From a checkpoint of a small transformer trained on Wikipedia.
Size: 14 layers, width 640, 15 heads of 64, MLP 2560 tanh GELU.
Each number is 128 + 32 x the weight over its row's rms, rounded and kept within 0 to 255. Layers, rows and columns count from 0. Numbers have three digits each. The size before them is the row's rms in percent of the matrix's.

# up: layer 7 MLP up, 2560x640, rms 0.0301, rows 452-476, columns 384-511
# down: layer 7 MLP down (transposed), 2560x640, rms 0.0301, rows 452-475, columns 384-511
up452 094:099156125125121197128132133114157144150171125149069078156130119069193138175107137146157165116159119133169022091121098190113126111083143100120151138112099102161167109128105190119125099146153067148109110103104126165107126123163114145150049164123116074119130147089152116170159093150076085157132115165118095144085136080144119165136154081074099143082189158166131118117100129177084188138150
down452 094:107138168138118129097172093127125105131147108100146170159122143146135147159137163177103103077054167145144168145123143143110187188150153113104098157108121143111104129146175102132134121143154136130190037097124043117142138109111090170158168091101126156118159116148143115154130151066136138071167113153148055126118074098072139155170125154085142125141109148081073126162109081138168123102114
up453 103:079167118167188189160155123102153113139155074177091097100159144151132137096095159153146141150073155151175098137094198107142126164110120109102128173124128103158121091097162076146149055177147170146104088104169173108082103159166076114165052109122135113133159167166097147148111173096120123086073098117179141116174144149148125109116142155067134128142143089158095139158078110117157082091129
down453 105:150064136124117089155100167138139166117119132089116049140131158171144136090076193138141050094180165103173111127154125085185077143168179139101165157165107113140125119151139102120160111132173147086084158128154152148103112026114202087088169140138135086079170096155159126109180220107134155177100095124102153168130121153175156081100110137144116099160201103144149164097141084173059087127159
up454 100:092084094109147139153108153077111100157107094178093190140134077131130155104104138153065137058078127112133133169127151201075139182151111124130178110162168112088107092103138093137139084087083136128136155081118140045154169116157109125161122119123129084111142106123147115112121156172131131163176195114167091111129158098132136139130169161120209102148159123087129142115107142157081185168086
down454 105:132100151100165080069166091128150124176160063135153192122092170134202101090122110162087117051117156149150146133113107086155094137132127118129136114106079109089079132106163161083099149135172200137111193074139106133148140203139160110120095184174128146151153157071122165148027121083116067098075151120150121133121160132110165132183125095111153125145135156104095139118153095167126164120128
up455 105:115175109122132184157105103128113193133126107150132171120142099125106090147084095142115109109161125142175088135107137123122096132115128111098131134148087150072086141139114088122130088152111104135151085112108153113105182126119138139114157083155120105176163128106129103090172162099150155029124185087131150143114148124063135136118117135141190090087131121153162115177150090168131083099103
down455 107:114149168130081052152106138127110112144169127143113165151061083148142116113143124190062095118109149116137134194115120101149130116138072111185083110098132160082104084095117157176103092127169074094140115052130117177127095150125131123125170138059166147136148046162172163135101072144078156144151156134150149114137092115160144117107121146244131166081134120083168193141121112119172085120095
up456 105:150088105136163100172136080136102188092160107137103165144150129102196134078165050125126169094152127109076116161143093138112113134176093126155099135149134110145108159192092091117126115179143104153102123176170144117140109122134163189136121158099145086154127178103110121148167166173097109110102132105158137156133160146041082080076138138116131100096112065128142139084116083129093098181121
down456 104:114115173137138174117092190154150130158046084042174143111080174082158119093131155082133154116127121155119150165096070176145178059084102189152030154135152157110157112119132163150149115180159092098169169084111120140137139071077121154091104132140106119125126154106120165064090104112039157077120121086118137125180118152144136169159149067108106134118141158090113161164138115130153145091124
up457 103:156043096141149128171110143082119153165151159196163137177119139148135149165082088092128157115100100083173111108123102117078167152073170090121158174088113094077104169067159124121151119122142136159089089172113128108104109119091123170142108100130137092117119176149181168137099144097129205120158146144115105113166144066126129153117148072098122178134142108162164143154174158177163115090149
down457 103:151107097123143105089108155179127149186153147091180166110140096083144134189145109140120128169120170105079106140178119120170089041135128127150074141149062105191174116090172075166133160105144137107104122155073068134143166107157117178111140157133135159152122175098152116104048114093040127087160137151105114119080149139167093154168140112137106145155167118129139136132119121171141067171110
up458 098:106120108118126120110187160103157210104138106090170225168136129082092095136170104132147120156135115146122114158104108124112128164134132120089173170184118142071175139183162100122158074133123118228134155096133091133123136101172151130114128074126113169155113109165114106077135146116208144162135083130204132148119156146187108084094052034053132123136138141112074116151073133152115142158117
down458 095:142158154153111151126086153124165143149134199106122142121105134143130175084134101093156171094127125140203083111095100129114160154141133071150061143085166157125170102088099098097175166143196183127150103164141075176107113113130157160108166142126167145115128133096181055186161115125120126122146161128110104117147056086130099110071143092144153125102134148085192124181102126118127141103084
up459 104:134104122087135112156159117111157097105126178100063136118092104137056159179169139080116102071115166101124147184106082058068111155079129133083122136137101128128141108120156143110171140068164142137147094187076138078159120130133087134186071163180057206115136117146121096106165143121160099109101117135112033106118136057135070147151135094098162163159122113157114121128148118127111136165104
down459 105:109106142131151166171136171120182162121203150105138134119122104103130079146164170094134081147113166118120141133130139166158143160111108176154098133135061150105161136150123131126116079110145149155137103092082158167149143167134117134101174089203137100177148100104065119115090123171126146032149116088115085150108134121142164106153083130085102088133167102102149147139114102171086117138156
up460 115:172155066182141143126176125143076098177154106165133087099167114172125115120102114098144058125129100147172195097160155111089110125177119158158116147155144128168095106141161172196067141113104105152173174152158130113081091177156096142145161108126068113118195163115146065168120143168102108122120114175203110123107075111118122154067169150085141136151099096189154122126066122125139180110255
down460 112:093149151134114168178153147120105151095108115103159110060116115090124120179144118156110192097132102142105094150141067141109096086109146106156139161077151134125173139077170132093191147115239166107054129095105132168149114132075132103148164070147061141163190135143160129084131096143154134178108102167127153162149122129141115161073130099159172172136103118124152107105162168073130156149156
up461 104:122140150071127169130109050063147131094141131113087100150159122140106117171129105141100057129130111121149099085131154133159116158169135184130117122112120124132133092121096122046126126159186080116160114082091099145170146134204087142163124159080158117126161140088152076141103105116146003059086103156092120162115112132088129183113123106126110105139145091096125158201068126127109139129168
down461 106:148162190087126127159138160172172122165162165108124096126091144109116188093097137121134160187134169068132115119148164124085104128148108125111084066135116146152195137185162137095122135107146132071095133094167110143123141092146165087175173109092174109118065189126157176124167152125128142132110177163119132186071089135124112148163115165179127151094126120120138086124154115071123124162120
up462 096:104144149174103086156199106129107160177159105104123135120189106167085139126076101081049096089103175163132178096119133125102109143135105141201088140076143143123130135102113115171136116123114110106148102097095157162109108129128143123121160130136129145201201116086096114095107135127178088095161148156081131150119169099139046119171144112148142196120200180143169132168078120103099092173076
down462 097:114139169172134117151121098105133070119111167166148075129188102111108103125096114155117126123084132146124118147154157121111114147142146200145170144153128208134080099120115090073124101075108077140103115213058150107140147175125152099173120138083116153108133119149110168163096135142108143104105170172152095127159136156150131151146163134145159154162123059163092111084126145133081059118148
up463 106:127099122144145121112117106139123135122171143118096158125122128184120128111112114130147163120088107108105075102084186133106173178135114108126100094097110092148106106066102157074077098100124129132157117147113155116115110146133077142157118137078154164101128089093125176139102119169173118130166113142141109111167149071164112098121190111123096163098089126159160130104141083126118147129196
down463 108:070117148142137116108138096128126162163156191155156109154116096098127111172176125114168189106160132166090146113147096100089111136089150117144080171133141125062144081111113128115075153167141117154133151163122180098122152149118145138084140114113172111139142161121169100150161124123119080111103120131141098119093094112108086099116102119116130077165149037199103088133109102120116156085101
up464 103:071163130172117195144106189144152147115106164136177163104120089129103129178133093106150131133097119145141147123094162185106088156104180154172057176179160156117148096146234064088086141047136091115161151091105101126118124151167125064136135129186076103152124134138156164175133101131151127133122106096157142176134168182174156098155156120114163108100113106138095150104110104132145101145132
down464 101:192161126162149171120089100091147108194141178143164092159131124151135074116107137169155094170115195114084126113120102153107114178107132119083064143092177132183131151083094153081112142174142088122112088073118122135161122170185217187125174135124168201124147158077141156124107159097080050163139159096106147100088095130158132117216140142073193092113166113130147155107140170112097193127134
up465 099:110126157126165174122201092143129136152098086139210186150103149157085140128119094100163123085146096096141101119057101140184131127126092222157085138166078124138091139159114168101109148179145116117117122073104063066175116126100097131122116147148121121187144102095084145146076132079096116058132122066148172178184088127140133125125107147132144147077183151195154119155104078186151068121168
down465 100:120113142155168105127150095131190122135153141151129136163053147093122144099118138091149132178150166067123087087107175116170107072098144071139160153117173189184182088141100123206122128114082131122141126117056085064160128145144162088109069143138123172122075171083200133186192169091057102133095130081090117136119102129153124104157145146108133135094134208142152112099103081193103147136114
up466 107:176104046111121142128119132113108112095184156108149119138142109118106120115108108176048093143114145172111058153096112161130135133132136100141101141097120118053087143121157128120097104138144102148117158147143134111139143169070148112133129119146106140108205080075106167157133144097178092082133121188167110188153129129102089191150074135095164101115131150116082120112138084123117153111150
down466 110:139110126136106143093112163098111126117125156112145135078169134109103129148107174088128086111152170144082148135111145143153109229135145121161163160104187144119123125132144138059129126142152081042172088125104094143128113087091084136170137110156162120085137138156147109079134142110165097089078149114194158176168114083066156111120164145105108129107181133109064159114127143100150112182096
up467 112:086115157090162151126141088089109109107099102147163110158139116076134082157067169188092105113112119131130117143096154151180133159156159135118151068063168152141130076157142132145163130094119144128100126146108044089172149116108132170180129129178146132126142217142150104144126101118138091114139133108140147109169157087160084170129147115116088125185153170119061129098149121188128091089221
down467 108:091111088097166150190083155074100119121104190139158093111114129089139126130109149171152138149145153138124131145200094088190159099094134141154116085144124184104121093152119135149080112109149151196165116114051135097137086141141150099134123182137137144116143185106206133095119055112086125149146156186168137110102124158078130118123084145119096151118156121143084118153193151139126127121108
up468 107:104107152140169190105123151077125156143095101114121151131118137112112143082114101060130144071126140085121114204146156150158155141138145166107119138147116054135116110119158094125122129078108144137109164075103176091124113143209029179134117132117136068173158145109080122106142150125095080074104161108112109085116078135122139113148115072172173102145135110092145140136123060163152135144133
down468 103:087133154164095134151122108094145124127098139114207110126149163103149091161158145090101153208107091144139103143154163130161138111174124046096120141086128144133103119145125111121117154141119186140170193133130160174132184140116143091166048095123192133124080135115105144098135072128076141125183098121136110098101094145140086110140136106145217106101100083102151102155144162169108081143192
up469 085:104153142104110138187066116099105110095208140140146129154127123171155135149116113122033148134162131093132103191114162066119169130042133114117180166116118135088077123145115121108146113158125095141107070109162096099102146152135098160130129146116130137147177109115042122132099145028132156118103163153160111088127183143105118070100135104132109030135158155124157119176129159143125143124145
down469 089:113140125100117100100139096140150141151097192110090129125114094158135142160101120142185117156136120100132164105155174148124172150183178150129086112190143160187165128080100085174091143170172064128153154138103196124099102124125094137132179145154101126134160157130133108181141116173122171100068123116132150151121121135098076163147117120134094126129130112081136099143125128109189127131169
up470 097:053128142107204113138183162094143108100119125119174111099110110141110125164124082140147126132164082138063109098086112149168142181103157118158080119166146108120063091109064123054147132126101139160170078084126126106078168125115139102106092082125130174128085102084114132131100146111151157151197111146103150103105178160042168141155090106138149110133141129145113041198158159194094107162168
down470 099:151137093075149159096104150144122178169198167099103128128129141172148101200041130166130214130154139176182182099160104134096127195089154142104152171151089121149120095154118088106131148123188113108124124163155125090086114108159169134160139152182112100202117142146136044162125107089164110164126123166113113113150108115178171132137100114077161142092145062085113170116118133055111084139175
up471 102:140159124190149188107116134124119143147109119091091207120111136087123106065130147121076111139117100084101149083120175129122172199170099144139174120158105092090119102130074139120120138146139109144116125098176155130143105141137110165141106095109128203115102074141107071155110160107156118122158224126122134115126104103161199148122085132118152146089187157139135102157066063133165171107134
down471 102:154085200112083136108101092181087158145141133071176120156177146112164188098099179085102176140168168076095107067117100096126062150147086141143172038142127152139131155144120199192112083185143111083136093139118111110127128100131121169132136150097160092135183038140110108157150109112098123132129227091180144119109115136113133126114145070142128150134115114138136120133135166128184140114095
up472 109:074145098079121130168094148101099139139119116184107121155168133168143132163093117133070106095131192089150158174195172141161159181156157087119078147105116140154129141161193153151095098120131105139157156142106136121147152153167118128108084157123127086140166146141158139081131135181163105083132097129152097089140120151083057114146167167085186065118102086170097060131115077125123111119105
down472 111:123112154148086074114142102106118071153102132154115138176125193157100162131093130138128117127114124067108132080130152130142208185171167110091149113142075145118082191114082148177160136148150151155094111152103090123098124164178134105140157141121104097109137147102139134135128164141179095120158180101128147137190134165127105143220072117163118152159139169095118079144170139086137071021093
up473 094:136133142104207059122161182144156140101136114096114118092182136130142118096109073175155138119096135114083081126130122160141154110131133147198088124146118087125126144169082127119120119132125134123125175148140105065135149083135104099126166112209118098150127174108098151153099132124078116110169106150146089155126148120118112158140118118110155138156165064114139118131115154174142165154159
down473 089:126117152123197133174162121120134145153124103124163138161148171104164159153116136135154139131161102163130145108153113052125119000104207115092090175111134173163112168120179156128088131097089138114185167126141115064086147160096124136169083113112150135168070104137114131159119166130000156081107108151099202133124131119118134127139159143106125069119086121086161140079122146101177081113138
up474 085:140126109079129121137163153159121127071086097148125153168162162125119089131127099078066102170179138082138139106133100134168070176103110133132147110090119083150105049145113131141125191128061179140162129058138143113148136126116128135132150109109123165097188153110114110111156087086132109185147152113168121122091121073082109109066179159097086111175139168099167163121098127128127119106184
down474 087:145155160126160078108150156130080103173141153147132121051091109189129175181125095116164089095017155119111163155089131162119076127187107110171135118145113164094119125147098081184133000120131106171125071191144090176098168154097128132103191161127098076178142172141131111132145137171116166081085103127102086151131144170177141113173128076149171151125083129140083123130131147105092124173139
up475 097:092158178121162143149160076175099171101093129075078190099072099158176129063127084138105107136137094113157127105110142173079142151094111156199123114137072071161111128056107153104100113090175214108146180175158131110155115153136107118146088113118172132138146148080169082181081145132117167091145192117152138120137167147103116115128124157113159129136149086112143113154103087154162162121144
down475 097:106074120129202037164140164146137094149188178112135136096119153097169190089125147162104140126087164132116160091121095093088153068126187138136131132094111157182154163142137115138133115133097158129111138121137113171042176058130120206155112139170156092093103142143107132126111166135065145126116114109110114126150120147118090147103199129163141138117129139146130167095073143064137093136166
up476 102:116102124118102149189153119170116107195171145109124057114109058130147147187164135134165042094130114154130140145170090149134150150156134097117130090130156099143159120119151072158112149170117084120118125140191129114088160132150132121144132098193137127116127179143143053175147167180085134092130071128142128128152130153170136121151182081091183110142092137051084142132100115143074124153123